Weights of a small transformer language model.
Size: 8 layers, width 192, MLP 768 tanh GELU, vocabulary 4096.
Training: a variant of SOAP for these matrices, 149M tokens, 6067 steps.
Each number is 128 + 32 x the weight over the matrix's rms, rounded and kept within 0 to 255. Layers, rows and columns count from 0. Numbers have three digits each.

# layer 4 MLP up, 768x192, rms 0.0826, rows 195-260, columns 96-143
113060116100152093143061102130119131110165072130152093146124142147144138124073121097107125172106077163109009156110083086106147068150136176097152
142133119146095134189119055180108089133052097158110165122113141090146162157051154106137144123163120132149103128158165133125118080139130132132129
196124175118154068197128158115159169105135114177118123169079143112131077067038115104161061104151069103162155139096122135149183158070093090090117
138104078103048182182089131084106140174093098139131058171144085158104051190137137137102122074088149217128145113147174135142071130185135133138152
114126129130172122117171152133102082114113135127106158110166076123155109153168121126143120131156165196153132119153204123194148150078193088094116
087092126176128133102138119128179150128204159123100141193137175116148100077096103181064090149124076141133119148159150148080150125114121095176103
103088147101102181109134064100151093164093090139087095098083119103152133137134122079101158153168104198137133138106142075114118157121125109148059
128098103161061062100131139136205174136055163148144155131143217119143100210049081106084071161059155041099116122107122178054094060131136102169056
145104124144112131091143121160121196096101142155181082106131125131119097102090143132116099107098146110150081154114093176158093147102132085141109
128082069154116104109203113168195150129092128137137148063128104112097077163111084134136137179122107149138134148147120155127123132140091051088120
122100097088116090161125037118096128124170195069098107083121183125144114116180149133132114104119161133062165146082197138164114098146149106178113
119173123111115095146171109057173120158167113105101121132131169136123124098133086124131095176131105086151114153111130162111180057053116087158120
201126124117145105096141124066087127098125162143118098105141134105125112133098067158189167174114100177148096171098095182125133105047187140116111
072197140102086155089116121166144110109155107150107120117165157194142117161112124174141130074131184107094141091142096123143133088106102144140113
099121144085087180060144126100085152126134139123138105077120100079118138129167118120140096113081155103127149089128125158139143093122163125143160
146109077140096136080111101150123151186135112142081133145149134119111148123176149177146148144143129155145163138140136106125095139142098106121073
081091075132177158112125121130095116099106099121074148104131135190078117169106134147136099089135113159177118162113066130151105154141091125071097
158071152181170097123079182108166096067096119159092165140151114161139097131082051078158118077195116120112188150137155143140158158132187099152085
117141104122158127092129140146103106106102129214076147102167139062140118123121108130074146075102168129068128090150129152165112166129161123200184
156163141137113106135120100152135176150149083161160086192108090147160188138133108132132160141119082153056141165084116138092054162135148091109107
131092158150095095133172213133124121129155110165181224153075079127158139137052111197117143139037130137122164124119118175077121166189130075145097
105123191144131156152126155157104089121165156170110151054148087112091174160191086098098189181097178143196124102139129096126105170168092136078120
130130130101117057188104118138094113201128105158117126110116108132146107164088134074120086170161158105127149129060201157150140141130146134103168
134171152103138117127046147115173089143186106123121138180127127092138138138141093086125103119116131143146118148156137077120151116091145132157114
151094086111113142129120121117171139161144143164145101083173104077165099121133159113106116080136079103111111116129090075126158136152115082087154
150158103162118120180126082120177122163133175121147162158117105098103119163140139070144144082094118102201120120103067137131107110149112141152143
159150151080152115117136196182154115081074132105064116157127099120115113129091127150093093166154110160127106109186169158179173078136114108164081
147064109090109136096115167166152235012163068139172106164110160165183153164117113059114117073159103177107176080083157091097131100089120125150155
140099067137155170188173146136132143139130112086079076106128155147154164116188142130092135111129093136145111089111128087168122098159108140115106
171125123160064099150134126070105188113159146147163152133075162155121130108139159160171129115105131137142085106120132128179095157151105095152169
168169125128082188159133107154170084111081109140205155077136113180169133112090217122145000159028101156042089112115108129143124159041103120089125
083156160103063108180134134105148138119156116161114087150150100139114137149127133127154155136100173120102093108148134158108121167150126139156131
138074135089168080163067117137153148088165147142150169064162099110141083133134170069143134115153124126146134137124169139136091199140134155157153
085089136128175126113105129163172150056156090170106122141173137140111106128165170163121153121125153098062115129084127169146120168119126084108128
166136149163135077128116108137142143183085140176126086153174162129114161181108155115106157139064120112111144138113146139083145146122130178183088
172098177104151123144106088115122158100132177103086159152138151160135055166117150158124073142160111133114107085124129201095154112122149119170108
144151147164100166116195072092152107077143098152126096104188118096178122115142153119165120121075170130128116104130120142161175136132125120118087
160073122133147094133071132124185140096167206116096185138127164129100146099142141129175096102143146098108130118119125116063138154102110159111140
125131139087118126128107114127096109078138090123125094130180127073173115130198162122106112155159155100143125184118175131123089172109126130178141
112109115083142135136112124140136170103133190097154093115146098161148106168151131112136062110060081160103191131153147110133172060109130190148111
121090106138133091169131145147122059124143121152100182106123105115135147144077136086212153138141153142100136127120171137163098158162130126204094
120117175120098120210099150114155159178144150105147179130157212174145072131122167089136145119112093090126128169104100104150153080165108139110144
105122099091161149124141131115160135099092136127145124075125097147205101094122136093132139089097137149108169139091130121191105157158155098126164
162127117141169145126125163066142099133117149078124143071128141089124155104145138160122190087147167100093137172071138116116093172149106118124167
163165194060144133150106168112128112149143128127145135177154141239087121124172119118129128097170131129155103128158158138141098129217190148114116
120189114142118125164139105104125134107139112146098147087078134141109168154150097103130209153150129127156159169164091128058132132163141117140109
184107076155132159173147112143186126132158170067127117132123167123112166102126149143079117123103124125109082091137109127090114122181127153205137
154152119096133157148123129097068092067102067094110083123134108126083156145144173125163117100165152115123140104183119113160122087189114098167116
095154033059112129092128143116157109124174159195092108094107147125101128113113138095158141150099151083135113098092201086189154123138117115121060
166117077116145093100115180132189125102111130095116131106102142110112144132143127093144149123142194144077131120089138110123172091143175100145095
177152132133141100081103148104153100130121126137152135135140148132131084150127125121078121103170124120139118094045149154122183128107091190112166
085163083166189124125136161122217145111138114133153142107108137070186113114116125188139102150167160099114140171140149113145145116155156096123120
103128145140183118118130140105112121106141103136154164095113112135113097147147099127113127127134149122101163142066115166120109148116159140111140
118136152110167155172168165146140140101136161161081120137144150155123106121141138110107165115108169142139112053086083080122122069063144162130117
107166208140085129180125143116165140089125085154197125179108147166108119138154099170116097061063136088074101132129097098115138112209142160127051
159103109153110064141152102138146122146165074180107144094134174114156189185093158102141102097134159145101146104101189108115118094128127104162098
126177123097154152164150111154190082137104095111155089161162207155156091171101121134094091135150142124145194114187133127079109158086140147187072
135163093152122109131109147123152121208073144134100159104146096169153132145147123118107084114152106153079172082116135132125078102147096135120137
136159142169082124170143066129136133088113142107136137086164172118136127112163168074197099149110115029141156170131138138150101133159130145144066
148082137140136158136164112107130169149127150175135140138100143103136120128136106153144079140158127143139158038144152138110137134100172119149091
154176201157142099149115141119149209137111124163083115145105108038087066135113115104125109165092148147182109138091162140152147155099162121115141
094153071127171132124138092161120103095137096081091176049122116144156159061122090173128135079135153092103100158076112152057092114120100180089118
184145088115113104122072224150122146145148164116137070092133131129140117164125106167067138092148129211087112183106117141126092131150143136093141
097174098148125167170127173113143105059139095114143126144160108193150155104147150104123089152139138120127144105092107112102127153121097121152132
186126150185092138087139043119131123118147154136163112131202103112196201142062112073089083128103096149138077066131117148137191158041086125149135
116191152138108111126117074093154112088157137115079138187126124089085142184158148162168120114139149114137118119099126096155153137100127163106166
# layer 4 MLP down (transposed), 768x192, rms 0.0533, rows 195-260, columns 96-143
098147149183132110152108104016141170141178126103168066148152185138085168122154105129118172146085074097124232197140112142137130098138148148101128
102081087101129082143147152130134163105088087146112115112070114114079139081052153109146114091167149162071173140116148097130172129118175112169097
103186165140094156110085092134115143090125100151129193100161173105081112091134113120126117120176062126091127120080132122087174093182111115091077
136129154157155160107116109175083124184087148099115045148109159096143163114186069207095120156126089192123181131127103103139115137145063167134173
170109202150101136163155123109099108107106076127118129128111138138120118180105077148060125176150113130128188087109080136107169099134124124113135
119133116126181138063114160160146177137184109132082178196151127128102159140113142090151190147153167134137192144145095159105089090124122087141091
109165152167133101124119119132138151086120171137092060158124192128119111164121066116089072152127102096107100152156114132150139130146125089088150
123079098106190131100068120194131083002142143150131126077132143165120194084102119162185069146107135069153123110082209185163128095153109112115100
109191132118149121057041158064123117097121136125150112171133115121069138115105112142139111138079127143099159117159138112112169104154175151101115
148037093120144142127087076079093071116110129106144148169067164078110148140137102141147120123107054133128107095122137146165109116079059100159093
084133158122086116115156116148099086154166108134107036138105065112170106117121123173133182161185097108142156106113095108111101088125110088106151
097191105114098143048104134103148110144179066122177126099124101131161144167083094117138118132108149086148093086192168103114087107098095165130140
155136168122152120126085119084108135181132129123154096086139073156133154065158084087186132149126093154106150122164095123116152173115143135135145
079145144138129149106065072113109159077105166117119087099093107137116147168124133171170183144176133086179146157137118155106156099156157190198135
083079137085171168158124185146134134180120117145162141123108140085064146124108099176119073149138105129159107096155129090147167108138113162127131
159115101103154124167157107084168111110161127106152152137058135086128126121115136091139184151064080124147166108138070074140183154091104161135138
088134133092156106138066171155138114105154106169103140167098034153081068223104091068119091104127108178106075093149118135154178181096121178122156
099070133108079109086128180113104150164119125172129075127105066115145117160102146120145125155128145135038127184146186168113164102089144153152130
094125113104152134147165081135087130123132094126068091166223128105138119102085092148123144082126117090122131156170203130082090105152098131168160
126131191099098103081163210144101122149155176131078107150107077155128162108165114113151148136080134116112080097184112101075113107141106147117121
119102121104176136164152149121095115165162120048144118098177135075075169136104174138132157179134180101137130115136090098131111153141178143117129
097093149204127175081149204117084130148105126109113097012118165123157119173121114082119087087108092157113135165123148129142147112100113121146084
083088183120093095166140157133162116170085186168116118195092158143136138140159159069099186080122135157137130164153109111092128113072125126164102
159096109092171132099083112090120146127138121125146074104135106119048158131128147105098122141089114149148131070128082115087163098132129157144114
144109117145121174096121089144118042171125101129097122084179113125115156092120141111090143118115114122098148118165127185158096116171141165102163
117120136149093126114128162139098119116153132170146141127139165106167177075056078084170214165158140120180127091138093116177172122145154125127140
115115151129112148132108109166107181074160148095054148100136131122115114106171172101179155193155094138052124108180081156089194178131079117103129
103122067109122098130108088177119104089102132137102121119130107187139151131118109115094153094143106097089134097137145153124122108205162175170255
093154112083123099069159128118167099109158143133073117121084114094101144138131133108150107122120176163148129119089161132093148087161152088122117
108139078109120113128121100108137094133176093095090106139147117131120132059139133086150143049111088072131106151101157113139069126089129054107092
139098124144085168125161165124128075099162130157113128086195081084149148105120154124192088132215150087069126129126114124144134146146116078049158
108078112131126098129143120147114124139194072139114084189133148093138154141151131094153133132156153119175120147117171096148071129155097133110155
128160101103097149100122156137192103129151092131149187074102173126170130113117089118103183108093119146152136152177127122141168171152070096167116
150078161122115097165097155203127115132114112158148110171172127060119112127108123119083170117131141152129131126104121127126113120140132156148178
117053163135102176131213175171125085150133161209143116108128127147122140174172125156121180152153154132162078113109101129104184105176124128154124
148150119102145122165092140175120157123162172129186120128105127143125089132140143100140135145097117113128130122078121124162133101199135158156046
176110119145163136106145118125123176113080127114098120094107139088110123124113080177165163118137182126136134190124141125147104139105093140092093
129147126165126134140116202152147127158148151126157112180147148146197185121140152092146194134154162094090145121145088132147136087131121144126185
111143173095138149204059110102125101151076165147132137113123086141118143123146187114114075188153163101129104145138150198131159121174147154206169
139130154105096110204104077079078131103129162187118163073163063110139154110119152137071115097098152149064173100182123147147140167126095142137149
150130109108167130135113192141131134146087130101166074170120177123121113165134093158150096149108095169121116132123123143141116196144170145114138
132103105135128145129140106143138125117163127161177096139165117119141132103119097117109133134167134068119120109131130109110124144136083128153150
124087126084074138154135177114118074130148120149087112154137104129163109213132134137173139095122149172096153096144129173094102091102123106142175
168172137129120125115142119156142148104136128136095084057159095125171050109150154157140051070119129144137176106077138201136096116090151185115135
047162128186129171113129171123134164145164112178161141151195173123134103100161095124153126080133099183169125163089151120187142102110130141151113
149145138130096099143127101105143125138107144084135178088154096090127142095137133165113188093169110161123149128098108164154129165141178113190140
040162116130094117129094157134082155133130137170210163112151134119141138084137134093105147162083144133149076147128136135149147119119109106121129
135111130092171159172133097069144153137102076126083108130176112164079155139133146119128178119098144101123118130151128112179152187146126175166120
209088146130121111117102130088139109136084085161128111155162128068106055117097142098133111129092116136177135065184155127068102155101113095099172
106119139105079136083154102138080119136108190159127110133097113150144108142175046176101117136088143159154144116089122121077111164109083125128150
197125107161168114115134137138174142126081095147110148104150120122100162162138159120090145077099194118166114138095086185138164177144134157153120
169142100106159169134143122143129091151115145091168122124182131121103139113085127116123121114121088107122130154094143168094158147171184210143107
125129125120113133141115135139092096160105109089136157133093138163144137129124121153119147120155135098129122143153167107110089130061147154113114
162111143134116154130118130158125138124145144150159142182143133064131152146111166111104209135156105164154118068121089109166129140149139131153133
195107138137085117147154101150115091151072144144172122195073164141106134100131146141204131079079090149084127103154109102187092089100113151161085
158066134140168121098101124143121132070118161123106047109105141144195097149170100166142107178158179109151195100095108142136164091136159138072077
103122077178165137104138122164180087163171149124179150169137118117090103156070137118139187109114119102066162177145132136117179182118090133125116
082173142182158109179110112147189166193120101126115151121147136151160103130103128103142166108121136081096117155117101140117109188119095072099175
145135078102072127096157094130129117081152172187106140127119147116169113118096144115157184132088144093171096067178133115163106154145135145126158
160176137146085122148108194108141114115175202180123129121045152164113133143164120153111091192154086097106115115128121125156140141085142102130136
166147133115148106091090152106108103106171152077135101114113053124129134145140159086086079085086118113160181118166143128131157150174156174131122
116082128104090169116138097146182133140108145110045148133131145125163131101148105197093123088140151128103152137106156192138089144054140114112095
080179111073108161150123117109156164111124098123146134094122195151141122142070147174129053130157139069156137158106075115115103055165176142148120
154190109112107114134106127164194073123176118097091136184132153192105131075142167104134176150111103167108104128097078149128131148132172155173078
127104139180085062115163152138090150150133101087091157137129141127145150137087102180107164115110105133161168101058124125133115081104069090129161
171110143099076089116130087081054105134156148076096144131158159099159167111101125082204129075168134150151051165142099179211132082156169125142201